Weights of a small GPT-style language model, trained from scratch on English Wikipedia: rotary positions, 4438 steps.
Each number is 500 + 25 x the weight over the matrix's rms, rounded and kept within 0 to 999. Layers, rows and columns count from 0. Numbers have three digits each.

# layer 6 MLP down (transposed), 704x256, rms 0.137, rows 531-667, columns 128-159
525497494515512460513491521458520510529527483491489524458475490490501519502486506477507457461525
462505535451494525505554558491498496485494488501498477482511563489511539506456507548518503468545
516506494523503485496510494497483507515460512499538500484513507499456518552496488483491500490485
518481475522511516490507493527447503492528555535491449488494515494525514476477495513523526500483
482529491499500510514553472444514528462522477534480500513486481496478500509510513466505507518499
491481486471485495523484511510511480464484510478490463493568512526524473551500482480450478490491
519491485510506470456518487545505495574455501481534512476549485496485523499511494481500483554483
492531476541535538528493511495505514499535504503521538480503580472438504481505529520474508518528
548438472456522488529489508489485497494496505462499507492521490496522502506466494518524541527521
497466457493479493503477465470515507471482499472490526485490502451519498477497493506472516532467
490503481511476494536541445482506485493512518476462542483488484537514493481504501473504532488490
496480521446515511505528524501508499490468521518472488505525506518510514520514478513509561573499
525449472502517494492508482478543528526533469468494539491514497477502510517499491543477486480423
503454554493509468444542507498489486507476509484514449477540485517526519475491484503493505500505
465477482473497520465437498514480524492555473502525582547512517507483459486526507505476531508490
507510476527489513527512516514459492542476511468492547536481460482495545517519499505493519480499
487502464494519514484533500465494518505547513512516493511529551533513509538448445532508535516524
482499498508456500500479508521531461462553536499494560462495476475518482502490470477500477497504
512475489482464522469493510475506493501479505503447592475507503497530507540486541505459519549505
463507474485526487480496522484494520520532534515522536503472487458471473547514501495502502490507
508479469481531467461490532500521503503472495499505482456487504524503479527462484511508494490496
485505536482490505511487500522459490483528541497478488522479500501524495522485524490468495455524
511474513489493533548491519477542525490495500493521455517541474481550463498496481484499474500538
518504477478487522464498494517522493538466462517453463499549514508456465536503498486542548514468
510535507546529464486491518502518496504510490501468580513483497510481453498470504436503513516494
477471495515507500487503483499530542465484517501533517437484490525509465516469475532468505508503
484504481502495490505499517476498474479476543485474465452503485510423520486465503519468484498514
541518488444500559495509499471508484458509501454462401471540529490526533475489527512511530434498
453482515480497499486481484501501496496474476508487474492491496479451525496504483508520510497493
432534466522494503520488540470512486516518494525476469491483553477543512457510505503514518473460
475470511533508531512567536487515508523473523506504499488525532495537488482455532446491485540569
490480520471452498528479494494496523476499512471501470490523488477482494506514477510518502465511
485503490500528490497522501541485483491523495508496423504463528487492462462499507505502532497523
530512492516506486538466502503474470523489509507508544517522468411512498499536459470490514517466
497509503477495507538516446480519516492530490541479457534535496460549495485501486503465540478490
472495523455478488508510515498548490484462506526472449469524561503516503515455484495501436498517
515511508479523490495486510474490557471517514532527495476452464462509528473501473465487495495478
538471458462433468516482517544515511458530518515518470536485501507459492442485481473489509514482
496495525525490483505488495519515513488473533543536533494513471502531469538491546521495506540504
471511506538497505481492508509494499495528490482539549502472505499471538444501517510472455498498
515490526504443506489493525503485507516511478517509540516526509516532468529477481493526535515553
442481461445506485466534532499493553515465539464471520433511476493469490478459494534524469516493
512478457452503510503496475509524525491491496506487516492525489474547506518497478503487547466499
496523489499493540541513444518542460537536449505514479505470491495515511514482510520495547501546
501469501443525508461482515507506452537501504502464546521458497497468520527492497507469506504503
504409519505523503494489474498516550517478542466485487525465470470481489483510518530524519506484
462510475488538504477535530490496491516530480516515489456500494539471465480549505505529564471503
523463498519548518405485467485526522524495480515491517491507493515508520513504472516488512479544
504517504502511530506486473510511514516461515490468517460454496549473505567437500467501482520489
523449491497534509510471488513478470523470527531489473500533484477514487511513503520470534514478
560512488575506494493503480471541442449537462472514524481524528500500506498469545469448484532486
502545487561532474485510517458521523558546545529485503487463477520508483450502512483495491522447
521519508508502515496535481524540506502479507493504518519491497494491506493487462529506525510466
489516496539496508465467519487520482503485531473489513498480534506536489518421500498504504522512
459489502503489489514509547488470495469485528497476499508515491494516473478523528480489486487499
476520494492526521502543494512494465533502516476466546496463502542509483547482533506511510513479
484506522514455494498498543465505475511513479513498498501501514475478496512543498520522497513520
489506489513494454489485493469491503528456488490484406502502512503523484471465513533493505491477
455506486474493499480501479529517495500533518505473481474537506502514527472465488524507537490496
493520446559507471517526504491487507487505525530538524501518533516446494491523566472527480496544
488535499511508497471529470501504505515535483490493441512524478508486492475460480511493463485518
499479484504558533508520514455502560503476459534473464474511520507497504505539508483510495507503
485581472540497476477522473428515514497492501451501476486458489515553445443489499522514547482529
489481508490537492473486519517473467467481523489482518533512545492493522496512527493533470470468
538526462498511462509526505520512517481533502484523469523485452522477517472482536484503511515465
466486512494524514497498527517489484503518469491508505525470489556525517479548487508492491466508
492464479490483485525509484500470477532494495570530513519538463489500523467544501485497451522535
531508487480509500475480502536478488470495568467560472552479514525473492518492476469465557477510
500481462519512558521493508484504500562493506510500493467520539481516503521477514441504507497518
518453536498519497524475484525438476476501511550492487480518508495458491494481505462554442504493
486513505528518477534480529500527493491530474491531547503507459506515523483492517530538487473507
534493476514506470452484488533507502504528457491515580463517504534538531451462510479505478499534
538457513502482517521476489503531455489508476499510543485525506473529503506532509490512548512480
516474488520491509496517510504513496528538492524496501454492476528541490489489508506530455479522
518533484507485469467518554453541458510500532491470468550440501510524554503464505518492499480511
482504494513456477513476474456490496518502535514475460528522523514455496498535500500491522525499
496520494495474473493491494485483465471494495548512471481496532526549513537506472511483512538525
502540459514538527468457458473523470532519461459473507502483554481548502520462499516501504507522
489501520493477489489514507468526506511497519512487457516451504496503488514528480559500489517532
517530506489496530481512481494502506462490492503509492507520539523460509528489464495509521473499
500522496495543503504500476521514519484528475475506501463427503503475533508500496504514501451421
498510518523570503524474486480490479471497459505487524494523496520533503463509487489477523497519
507482470522512483472505495531504527486495495479487511514514505509502456497476474535484477528495
501517482507476490483520504522497463503510473485528505517485482505528506449496471521480519502502
530500493477510490494502481474524518497514506547526462510450482499490536532523512516530496481553
474480525525458505447525488483518546561549505506520553509435456509529456475513518533473475468480
553484468520476541519455473489478504522486502509495447484529492542497502515461505480483535510499
497496495491460476524446495524466450513506508506504457448481499485496463502492528525515513487494
495507492512508463519515502529485514512528478517490528492518445502488475506481487476469500517491
464496445468506472496499549497488478483495484496505489458519468490516520518515473516487503511493
488540467510525541529510493481461519480468515499508503547466485510564481467519494504468494550536
482497485513550507488486506499504482534477491436540457546531470549501494510521468505481481484524
477448537537514536509517492526495548489469511489516514546477463483531498531502504532479500470479
513489503512497470477541515480476546493507476515516521480495514529527509483496514511495476493513
503537504479499495501527493489503529507527459530475513514491544518469484485493476519551484529534
463468482529527485455539504468487476541508516465545508501520469511475517454494544493541479483499
504488524495496500552555489477552450461522503482479468483475511475521511517511489537496456494466
478476507516487500513491540507518461496514503499499559516462482500511500466463503513524517512483
489467523479524500479509459478484503497487501495476510517499528484521505506509493477464494453513
541493496486505556503486491483494479485488462477439493500524532489493488495478499532528509549517
485463521512455469520494489511518503519501527517481522485500517531493512526507497502482517540530
512528518487512473474535495530518533519513571508531551511527508492499516501497546539482499483538
509492489448533488520506453459537531506526521506499510489489496508456531493510490486498514503473
495522484508475498483538511536467495493476521498493530491475491499522527511466487483493489479516
471513482487476431519491519486458498507470549449510525479502461513529480485464503534514488473518
496535534481502500485495467511480498477504459513531457476497530504459500511501465508494487507466
512503482477487474557509476500480497538523478495475444509516484492529504513479527479531512525488
505514465501507456491515510508480535517477508498474553550491493520480475486487479483474525532481
496505504460589500488534470521493480484471550481472502497456513479518508476521505500481499482501
510473504525526483483492519484496531521514515494495492509491476559538520448478529546459488573498
461532512504540468500513547461505553475497504510474519488504503541522475456522504529488469478474
471542511529492517494501483519491454502497479494522463532486487489502525509474528464498541490472
502512502492468510498454533476544500429471511459523543495492493528529448563467525528464497522520
473534538492517531509519494520530483498467514501505502497509540484542462451444478464516489495522
511462459490506498505526474480485496481488515460482520505499543511527483520499465530492491489487
501511507494530508547501474474503467487530507539478525541460495510495468528472486431450524494523
528530519515474553480512530453472506479547498507501476521506464508532495475491484523461505507543
505531499509489510503493538495507497486476522494461454517488483513515512461460473531491508527496
527510475467489528536520516472502529502538483477469505456458508513488502490519466504511497507557
474501492459501523427505491504520528500519499459494457478509505472505542493493536497489499529488
518526493524531515485502538516490509499518516511503468488504521491549523507491479457482471484553
445515512507508503494489539513539498502476530514516446530504517468533508524474503522482522483495
480488519487494484491538527528507497480506493494489449525486505535465504506463478472473478487470
526504490473473471525469541475494514536487500508488508487485489513508541505512500511502544487444
478496481470510495472469546479489485512463503501519544517525505484513489496516484504490511480486
530486498528483496471498486481424482502511453497491490528459478510515520534485498506454497445502
505478509486496478483474505500513469509492494478457497490481512471495488495486499501490506520504
506480490505518469505539504473511483463465443514514535488531483512497476532521497484507469476451
547513523513527506472520493499510496497505497495557603478472498554486492504518513477488506505550
543472504464467545468458505537526481560446474500520531471504479487494538534476490491507530469498
479539506449481525477523509469495501515558527481493518512515472473482465540489497518520477526517
494430489478515483472478504474465480510454481502527486483537494527459483516474515547490504507473
534486509523480473517506482510506462476501504571494487468471479475502486489484508519492503475503
484486493471486522516466506506474483485492502513491491536543476490497451515462491491510484471507
508508482523489510490485532502532506462436469494504539486483478508499462503497529572505474514492
547498499481468479442554517487514498503475495483505525520467516502516538491528545516474497479497
550499498481507508512517448463506516511513514532517530466503535536496537504490523532527506459540
# layer 6 MLP gate, 704x256, rms 0.142, rows 532-668, columns 128-159
529482536478490510486500464469522530513490462490454514519488486475509414500495495550548510555500
492471475503486536517508467518496538511522491459514498470507515542508478483489527491527518506501
473535481466536450491518466493497479473504447507514511509522515491482499530492503570467498454481
534448474516464509505481530496512501494480506506525492482485464532488488489537547489525543489529
486472519490510487563487512499461504533483453508470461505514507462500454508512484518540475496468
537475570507502474519490473540517477540458518501479497494452470470507534455499511492455488487516
499524508490472511508471540503556491515475491440496501507488443473451500528483487516500519457523
501505523468462503478476505523501493454488464490489526484516540494494504514528453513500508484499
505488490547510537497512506532535509447479484510473486476476511466473520526508453496547450498493
449499476519511513478501454486546502505505501523508473462469486492466486516494537467479537485534
464485475504501453486518524574500502506509461513506526484498514480482479498509522521526521503502
506526531503533506504531466493517528538496521512506450543485474508489503483549519489522521523542
524532494483480505466510504490449458500492501529528510531519510519481493506517478474463504486450
494487473482491506527445546485492501457523516506479486499514495562499453532459481482518474512519
532528552451514507535501496473524504507533526534498504484462500554512521456524531483526478491531
501498509495510519487516552510508500541512514528503525523503567492477468481478542495488485501474
451486488496467468478513493499514489507502499511484536542498486492512474484489478501460488504494
500491537513475485509453543509542455538499512502482525482467488540493522503481533511491452467469
492490489505484503484488487519523482521503515514494525454493453529512479497493512528537544525479
510508500539473509478567543470439470484504495499494497518532509541539478498551552459471490472471
498454502511488539505522543478513484491458506496520482497503530491492536522441516492496477513484
538519460529493480507502474515487496513482524480500487489485499544548539500479488522494479506490
500494543531496512499469491537516506479509506504516504474482504445523534485482481522517471490498
489495501453464508508527507505476504506493504527498492479503501483493562430529512563480499490471
464501472489535505531498477469439497499503478539430514484457510543462512507500480497521520497479
489485486440474465468490528521505529529522476524546538501510488504491500514450505510456503499541
525518449504483544510502436483522529480479529523497506528497510502487497498499494491442496504521
504517481512522490503510470500522502505515498504461501525537485512530426550488505516471537493488
493444481506509488505517496509542528478479471519461480540486455495543494467524505482492516506459
504492524499544463504471501478472521481500481463498459520503524512507496464477496482535549528454
518521513513522465476490477503497499515469487516501514515489495504461518499509483491501515497469
497536516502487493489505483512469481484496508480467476527500515475549540539524485526460515510494
499554555521463478466507500500487482494503523503501505492521458462507530542523464458518462491545
515487524498489457521481465508512455499459523481482505450562502522489480467501511493477520455499
482497476525495442497472473507488495545544534494483536502476474487479471583483495489539510498479
504436501500523506519518531443500512508494492541478468476496519489522470466512480471494510504530
502469505528506481444471487532496504461520502548513472499496490544503509497474505527532487538492
549493528516502516496440511500500474490483461472518486519542473494511481524469497528506493507496
506492530501494504491507497549499529530517435511542507495509508495492510524503478513500498531506
500487514482510467494534515487492513507487507460495479496515467492486510530475545468501524544522
513503475477543523459495445423517509439493514440492506504526517497540492525496477508531491498471
508487506517531480510483547526499524516498515479504504509512510527484477484527477540543480495482
475517527454568454495591517500424511503478505502520499524494505532526487526507504484508463501479
545505504499516491505504521503471505513470479517545548473491518508425486482477487482484516505520
515506506494511489450508522505485521465515472478499507488509523518472490497512445497512519508477
493483501505513466432501507518539521520469522494476463458502514534485501474439480521490520502493
500510472484496473490473458501473518492549497494503481516477501529475497530503532488515534507525
538489476503505500508510487494493453543500496465524472487512499531525493471514480447516495495523
480497466504499494487530497481475523485467542496480501470539489454537528486520468498504450506472
458513523472526500565506504512526477495418486542483539505508499454477475507534488497515529503506
491530457470509525476472502462450480522525521472537524502495516532497508502516473542490498535446
498509536490509507473545548490508501475534508519495496438445522537492474472535516491457491482508
517554504485492452487524515482524477529463498493478518554503505534477498518511479453493509509520
463497461520494469530483539498465518465510499510477528525515478527503492510507482502530505514504
459492529468509525526497462524484490522477544478470502530524451528519534427457477531463512455462
491480529513498491459509486453503457481484475489523466534494522487480510512539531495499478466485
446435485537501496506528452510483513499520508508487490474547526519557540537502521485534492525506
454504498515472489467432511531534478477472538477504525484484525523490536475458486481526498501474
460547488486513525511481536491496496485504508509457505483514517496468521470483547499459522538499
510510505538497542496483532416456501520483488500522513498481514513514461515479497515504506521507
494557503461465470517494516494501461517505543497475485508516514473545496484520531517510482470524
523559505519488479533504504482533545485525496470494495525491503488478491476483492487485511465495
502530488497472518519444513494484458467486557536457542487495507550474528461512492515532486518507
471506489517494509551533516484503481505533520525484523471504464507500480467507517530464500515508
501502497486510494476475468472480458507519534484482514540518462530514549530501480517507471523446
447521510475492477545475496497488463491490473527477514514527527488496548506522490475541507533479
470495498442506520482468547508471498520498524477485499502537485474505503487499522491535481497457
459517529501503483518506475519488500513501488453486500527489442493514506476507520486519470520522
477490508479495509453509452482473541442527527489531495494481487492516510461536508531526503529501
513502465498503516476495514509464542482495507470473510503504450498504470532496483503524503487527
492489525498493529492474524477456491554549537484532502519513437487457435500507461490499535514561
488498523466484525452503501492509522464445465509537522506489501475540509520507539505516484535480
477498448493506474481535520466499502504507498511493484505482499485504493481494543499494480534523
514486507503509533554514509477498532544456532502492494494495500501527492495474502537476516505500
516495513491479487475456465519514466492520478516551501486502465516557546491537540485505500541505
457491479515563494503516513473510480505480520508447499507494577487480534509451480544466535546488
532441479488482475507491501474550545508508538532480516529491520508497460467456482497516495508530
494537482504543512487511540520519519513502498484489495532478524496530497501509492464506506505485
495483461494487483530491482485524482506475467503518518503470498504476517487516502450468517470519
555478469564498502489482503518475517512489507486482486498520498501480514457499478509498527513502
529502511519473465479483476466502485496527482424540524470492526480514483477505557505484510465439
473516488528519460512508540500525536519485528537506478481496482454494512482522471498472524544526
546504471504487492480468533498483480538485475480504473489507453510566503524515485513472490494456
481534554484491504481522510505530476536458551527491541549508533525450466479481483507518480483448
473503525518531461499525536493523496493487490524500515443509471494500499481534519522530514514463
478497492544507447507445484510455493478573506481530484506536550524521532519490500500456490507516
491501473491541501516502518478492476517509464557545543500480500520469479476519523502512542533507
493449500475477524518503519481484530513509455514473474506481514499525492529477487522501490531499
488496482486528497510485478528535490517533484456529498476501478475490475484487518503506515521494
500466536505544458475492512491481468493477498471481480492489484523506510524469520517508540490507
504511460506539503509539539521490498526517436537508499471484508494541522514503516524522524545495
531518487529486477479519513501507540502522486476473510496505500515508493441493491471497478510492
555457493465502480479489498487486483498512474539526500498512475531512524455501518473537550497495
486532529465514478518523502502531477542490482497521502494500484475471458491471533499510538492475
546507461483521504555500505521456505472545492505524495484446490478539542475550516510535506517473
513469475481482486505504529490518500483487459516508518500487539508528517474521474548471450470516
509505503521456521490440533502480503481512482474445521500500467513501515500521542521508548479506
494489528488482519477538570532496479516542482527522536503506521500520503502528541513497522524462
468508519477494497583490493532467522480528529551524508490521507505500471483543510533526477495502
510507486494506477466498505499473528491556482506550506494475496512539524485571468467544500542476
504502484485506489505524546443523493489486523506533496493504510529468510502462497511513497521495
489517490463538482499500527489471507480520509443545470490465499480494449534513487474473494500533
501539516509485469521477487529531490486518494521484510466541481514511480514558522538508518527475
497528551474490504530503491498495482493523531481499519526536477481487469539505505501466541458503
483450545479496469491511533504452484496545532479494504479530481527503493501506539535486543510531
516456518510531503497512516506520546491504474504469541477481519525509484498504471481516467421428
508476529479499464503481533516473479520514509530446532485453494499579518532520498506470466509500
465511454482497504575489495501550480516496461555501496474516486496462464528507454452510508539473
484507518472521496514522478485515500534529514498513541457536490478524545483473481483475511523511
515504491503474487490493508494527536480449448494519521505513470514514513504492475454500480541509
483505532484493442518466474501503490516475519550544490529470476512484493499526469506519502458532
467526463442521507515510485528504525505467467521511499488511530491497491453530480525503463466505
532465495488507521480509491487521509480464527522529512495467526528498508490494477512497525488537
504496530535542526495548507515469505491524470462472529500524530509506480515516512523489509517504
495541474492491498509476506548467487505509506570510491582505496518507479455505482499493505506485
516532483497461446486433535461492498507501496480497469502453493498492529485479476568518502567511
519445479523537503470522476474528515519528493538487492504524484504525521488529523484492534504538
456506462463473494498490501530538506464568509466472540509539506498499502483559502502494524513505
500513506493508485521507506478460466455526488495496474508486482478502475472515443503530493464492
502547493536517502518501545538481536500514508453500513519439517491479506468501536500532546506496
510525499494531555492487506495531504528485497476487477447515462498541505522515494501525486490469
517503537491471457469502543467526488476481521480485499544473507508481518486546496505483466508524
464488481463505472497512526504485497459499527479484533519483521467499521488500445496481520440509
503479547497480520552513492513478462467513465544515486463490486519477497479495537545492505512505
470506462511523526509558490470508504514510481491480541500479512455536504481531491528497502515494
522541486518538506494483467525496478539513518496520525520486514453508539504519515542552462541504
503486495476548525535503497476468480531573509513518471470445460496479512500522487551507492497459
491509517483517546480503497466464476496543505505499535494513486538504482521531511464531491524492
512500552502521523515508455477520528528502491456495475496507490519556500474436519551486549515499
512512530477521489447486506532516472493501478553500502514505493497525468464462512493500532532468
493504536486501497484475533508450523492485522511483502466482488565473512500559500461494508500497
432513527476565481480504515491458486502500480488488530497503499496513513558510504522503504503524
493503468483518511502503504473500509490495446482505532513489471521497535484497555485503514532511
520468470488473471509496493499502503492481493531498493507545519567473487506490485482507498554471
500514515490544509516500484522518468503435480536466533539538491477487497484518488512505530507512
492484526473481481470487490507553537471469525510469495471500514448530442518486507511555509493458
515468505476493498499517564475492493487476494496481497492519530483466486508500552483476478472454
# layer 6 MLP up, 704x256, rms 0.145, rows 532-668, columns 128-159
476497508483484531567527543546554503469523421507477509495489467454552485525538478488495471507501
550505479528458470558529442515515493513503462464496483514479529485514467489474494514475534491515
466502458483474509484524525465489510506489461505468494425522540522495518531526536477456479530497
482479505509515526464514540504522478499510476497491520510479485495510479512518490515496538517504
495496517512505498471491525494475493500477490481521478505514484485526528541497499506535507512526
478489508476501485515520535443514500492521540513518504509463463480494511488425523492491529472529
516471456542502467512513478468506484466470502549477478515488561459501536492484469548453492491532
496472514526506472506494511523529485506540511478510516514493490464568494508489516498500496526505
526506482478499524484495495491466507538502511461540547500491530503544477463487499527453491518498
487485482489502479522522531489524496489474506516458479551473528455482467495543510515495487478504
511528494449482532521513545480488504473499547517473513492531481483536493499512530465490521520520
504518506510494478543478419589542520544505509510508500500499517484455476576516486495520493503534
435497501502544485506499490511507534491491479503512562524547484506462504501501509488492511546523
513516517544510498462460524472486514469479508488501529497546503490522519451481464541522533496530
523472506454515559507458496487551519499567542495469510532490478493510509462477456492435492500494
480522522477517483476530516474491533486479569500491499523530557488513529465535494523502498514465
494577515490486528493550493504514483434478526495509543455520525494538474522510487517510485529485
506501533513508509476493456483478524527514487506486553472511508505494484473477552518504513497508
537525475474527516419496530475490494461535467498512487506513528515494478541496492509471507479530
565505515545530498482528472492440523464467447484480484474535489568482485545516509503526523508503
503480525472485510487542562494542495493487501474511515513522550508481527503504513484462498495506
508459491522475487547503499511555544518474492481505564514504498488484504503504465463508475485494
530501516502494515543474508517505472495483500536519479500479487469485506507509514500493531515485
488513479567528500529472465546501505498529503468476508521439496489523433516482498448543487519546
510512488551462522492483505467495516534478533489560490530480475494484522485514467506474543491501
467473514473507461528488514491503518469499500458514480493510472492500503515470481604481507480554
492521546504503484480510502501490519507509493520535467472493501553482523517520534496517520477497
551511501500505475481509494524531456526509535504501515519535470516492491515540477464484528478484
485533509507529522501528476483520450493500494565482482516520546502512529434488521476449505468517
459478516513484496522514527535520516506505480524527521431491503500437498474523494504540496517497
499506474525511488503509503468520480507483488534476476536519542467495536502475510486494446511509
520461515533507519505503508546521501500501522512538484457564504508463490486520515503509458490517
451519457528486483497488481518534525486525497509508523499520534461560491479515483511440477477546
501492492516522500566504546471538498511497491502523530524563488485529533498507504445488523523497
535495453452495512547493484489519495537501517499496428516392482477493527467527520482495496485528
538498517439474537490482512485504508482509465533501557520502464498517487478514528479498434482510
498473455492498481448432454533514505488489525510488502495477473521492507493448548554522499530483
464444556507483482520477504474555537511513481487458503493489493497514472478520467506540482466451
499529489479530511523507482484500500514501485516464501519491499480537492499544497475491516481480
504475460500511516498515528505481481500513455442509493544476513493552522533480507505496476532511
431493479525502480489500506475473433513466477519514491548500541482490486504535508498498479544492
492529458471477507486485493467515509474545462514476495516473489486498498530459488491489489514483
484528471507497554500528477489482550509523505491460469531496560523529507483517506518533492498517
489491476474551511492514512485498501466483521490504536489495491527534483487507441502508503525539
456514484516503522505546503500469524467501509539538499491491501466521529536526523488481484489478
515486531488514516493513528491494501528504481527532561474486501521488473441518487503525477479488
504494512516549508510478501509516488496494493519497528441550495497526450516478514528480511518481
492463544508562520536512501503492471524501486480482480466519492503465485495502538464497508506518
489506499500467489483510512503503492499495514472526480517523518503463489481506529493436501489531
529494534460545522459524515496485491497505492531528539520497561483526483466447482484451474499559
484480436546495494495528481459490444504469524513500491498507485506497490517526527486477554520522
523509489492489488506495462456485479534503496471471534533511505476482513495470553580586508527498
496498529481513467534500551505491518491502500526504511540468544503472494475531515504521485504453
515502444522470505495501458500466497529499489475474479483503501509507518441548495470505504498478
473511527488499484511493536470470488517510496519482513545531491518465540509519518513514519479479
495464495475525534491482541473511507486510494496498470578461492486474479533530500516533510539475
534466493525487516477512545487507504450498519496528507534489516505439483491436525486466504501484
460503476496461503431542475502524480467495524475531533480497456474469472537501468501465564491509
498486497549496512490509462514517501498470459495503497500484502453503499539503449472516502509461
516505487445524526499470509498508510508512464508471491475455435529492543529475514532517504513534
511486457484537456478460544491531517501495512502491506498448572491451514463510483535510492466480
511487533543517464501515471493471490516554550479446441473519481504490533513536499486482546484516
541497450512480465472530537496508495498513522533525498501463522456455559495526508476500438488485
528527479528485482501485523459483539480503509512462488509511501466529528461498528517537547522492
514492483473500478487481477522482474483475505443507511499470509533531525495498523516515528492496
538516468510522528530485514508551505485511538514513536506478471511515487477526492492518521511554
500469510537482534467519505480514517456509492464502479478469477484454516480480507468458522493459
512463506506502540506511535523485481500481475489486466490502490529557486505469474475486513465485
500480517548497516489480500515524546481443486546478520514500500528479487486476503480441497508547
558482516450497495504531515503482482500523502517507470472491514507489526446503479469560495493542
541464476506516451517497491460478450511437498526451513518475523492503529500520501473459488501460
527497479528494468516472514487474500465504514507473482514450441504515491494471506506464495507463
515478503499498501498454500506507450489512542497484476503531487452504484498500455457479484490497
472503524522459513525503484503446565534527514544481478461457534486489544530462475538490578524513
498477481508501487491531541482528474500505481527527461502510479506499489521495544477554492495523
488545559536480542522482519497507486476427527492542519519500464480533478508473537517473484527510
541502482499535481475479511490471506523513505524472476454465560533509507460510478487521514486475
536503504488485466494496516530514501481488502514527485494480531488510508529520535522541531519497
470527501518498523567512487509488484491486536477483512434489525503506446464514464481499489504495
493501491492512500472500549468553475494490492496530488513498512491531504509490485499512488502510
517523499478505472441489521471513486499543492517534479497478490482510518486480514491507533476493
501473537504512468486485485521510471490486483480514507533563505465486513519513499528484498521540
551535484509502564477498492476486504512514485510527481474491484469546476533499517546478483527484
444503491480467470476499503510496520505493488545518490548492527494540487536530508509539517489440
513523498498459567475525498537477472517559551486482515544501502474522541452489499535492473521430
463488516519530569539490502518429497508515512492520484518514493502451495544507522480503488519510
483494498531567490484504490445534486508473508520507497489502462473430491524446526490471472507561
487529489516453543515513550496538463471508483507538547467546466504510520459475484476468466510546
525496475457490485511559531483481463512496489539504517486539500490518519480488505463525489471497
591529477474525534532503495492491510526542489509482494547540497505481531519536475481463497497506
527549461512489510531559522483476483496548508508535489491513489513496510512519499503478491501505
463486484486474493508480477474521492492467481489540513501492452537507539492560487497493518437458
422502518482499521531479499490545491520463497470498524461544531495493490508474532507456483530517
520510517478494518532526466499580532487513525523492498495500525510496561498529503477515455476499
506487508464506499484526529477478498472502498492526508516488534496490527528471494505463504481482
503535507513500421521516476507463483486523510492524471441490481489512513478506475507500483518492
495500495514514493496546484504524472524530504529494482562487495512495492490485474498529480525480
522473514537487470518529496511481531522486544529451526487506487506561505496484540519507506547504
472527474488474518516506480467490502473534475526510514466516517493517519511515515503501497470499
451535488467482482520537474499560481500504521472485533480525507495514551536479518517492491490492
507550480492490498510517476535496546476504462480495505477483490424478522483470512499532473536524
535474525491536486534489532477485491498480444517492447554470513493480514518509554503522520513485
477485472534515453530498492505471543558503519495504527537525525488498514477531498486485511509535
504526532497526445510491503538510483507489481471504502496455502519524476480510502518460528505472
545503472502537518495517476500498500509467483503530531498468524501447473572555496530503533510544
482519544503539496491481460533517477488455520467490521500513556464482464510533508458524495474535
501492546484515506511519506516504473525505540458491507532528513491457514466470509450560473526521
532514470477491498479517485533559468514506512500542503540418493485520542476531508567467482512511
508544524509521507469442482484519499496507488508504545472532494515499509485497508513524529471534
483503549487490523479468537485513475500513510508522504504464519515534454508502462489527534472487
492475498476473515524501511502472474494465516508536512495515525484475515505505457464521507500519
465517499560489485506518535529487563526452496458513496511451532515487505491494498487536487489492
506499511487510528498467515461534494518514550490514496477483470504489507530505525530508499517507
511464460543501444462463480489507492441522485485480499528510473533505512501542509488510499484495
521484506481474510487534451498520469508499477499517510490451467502474505502500514514523497498526
467536506512490521499493539515456551501533506547492472460471492508521496504539445473500499482559
511489505516478501494514480520484502481489488447493474485472451481532516489500517511509515500504
478503516484468494543502461536482556467544473488533505499428467498511476448467516521507499488534
506532515444492506521506463511501496472499464512479472520491504522525511500492506499455495529507
461478489499562492486498536483488511493502483526505487505520521551463485533487550496513508507533
530524521493488492510489492499499533537524472454511496449494507477498492524488501508513501556522
485449481515506498484520486486481482494472511515504481520497476511497477532477518494449499499528
519488519501469533501519522459520525522500483499547514535471442506442494510459570506547450472483
484487459497510446503487506522515515512479520487488490506525470460490533554459505491523485538507
517494504515520503494476501509531493501495465515506520488483514482491491531518496475497488490526
483475484491471513512503429496508515505523502519500489514522533532509514503526507504491472507484
538479526514489430527480502514478488499503516503480501497448488521483541465487507493448486497487
515515475477500462518537495528524558497481526509546482534512507522483499483496478495514504461511
513509518537490497503529475459500514464481502493471488502478471510540538500506468494499536488508
468476535482526466475459494502461501498480475526510484533509513534519475489520495481495471503524
513465509483472489494508475542497569575519522498525506533506536467532502459503472476467487539482
475535512499495472504513504494505524466521515479496518452512444496471504553502517541492506558523
540518500494482486480496488477479513499516524514498479474473552515499527436510491482493498475490
510526488529469510490476506447522496495499482497497514451509478525513534509501482524507481506520
475424487517516480497438487500439483487532506521534492511504512514506502498477498496522488535453
505493515507513501496472523504498495528475477510468500474461493498508510516546516455485502458466
475500541495491478517496523455479489518517488541504524497480540490509520499521489528531483501531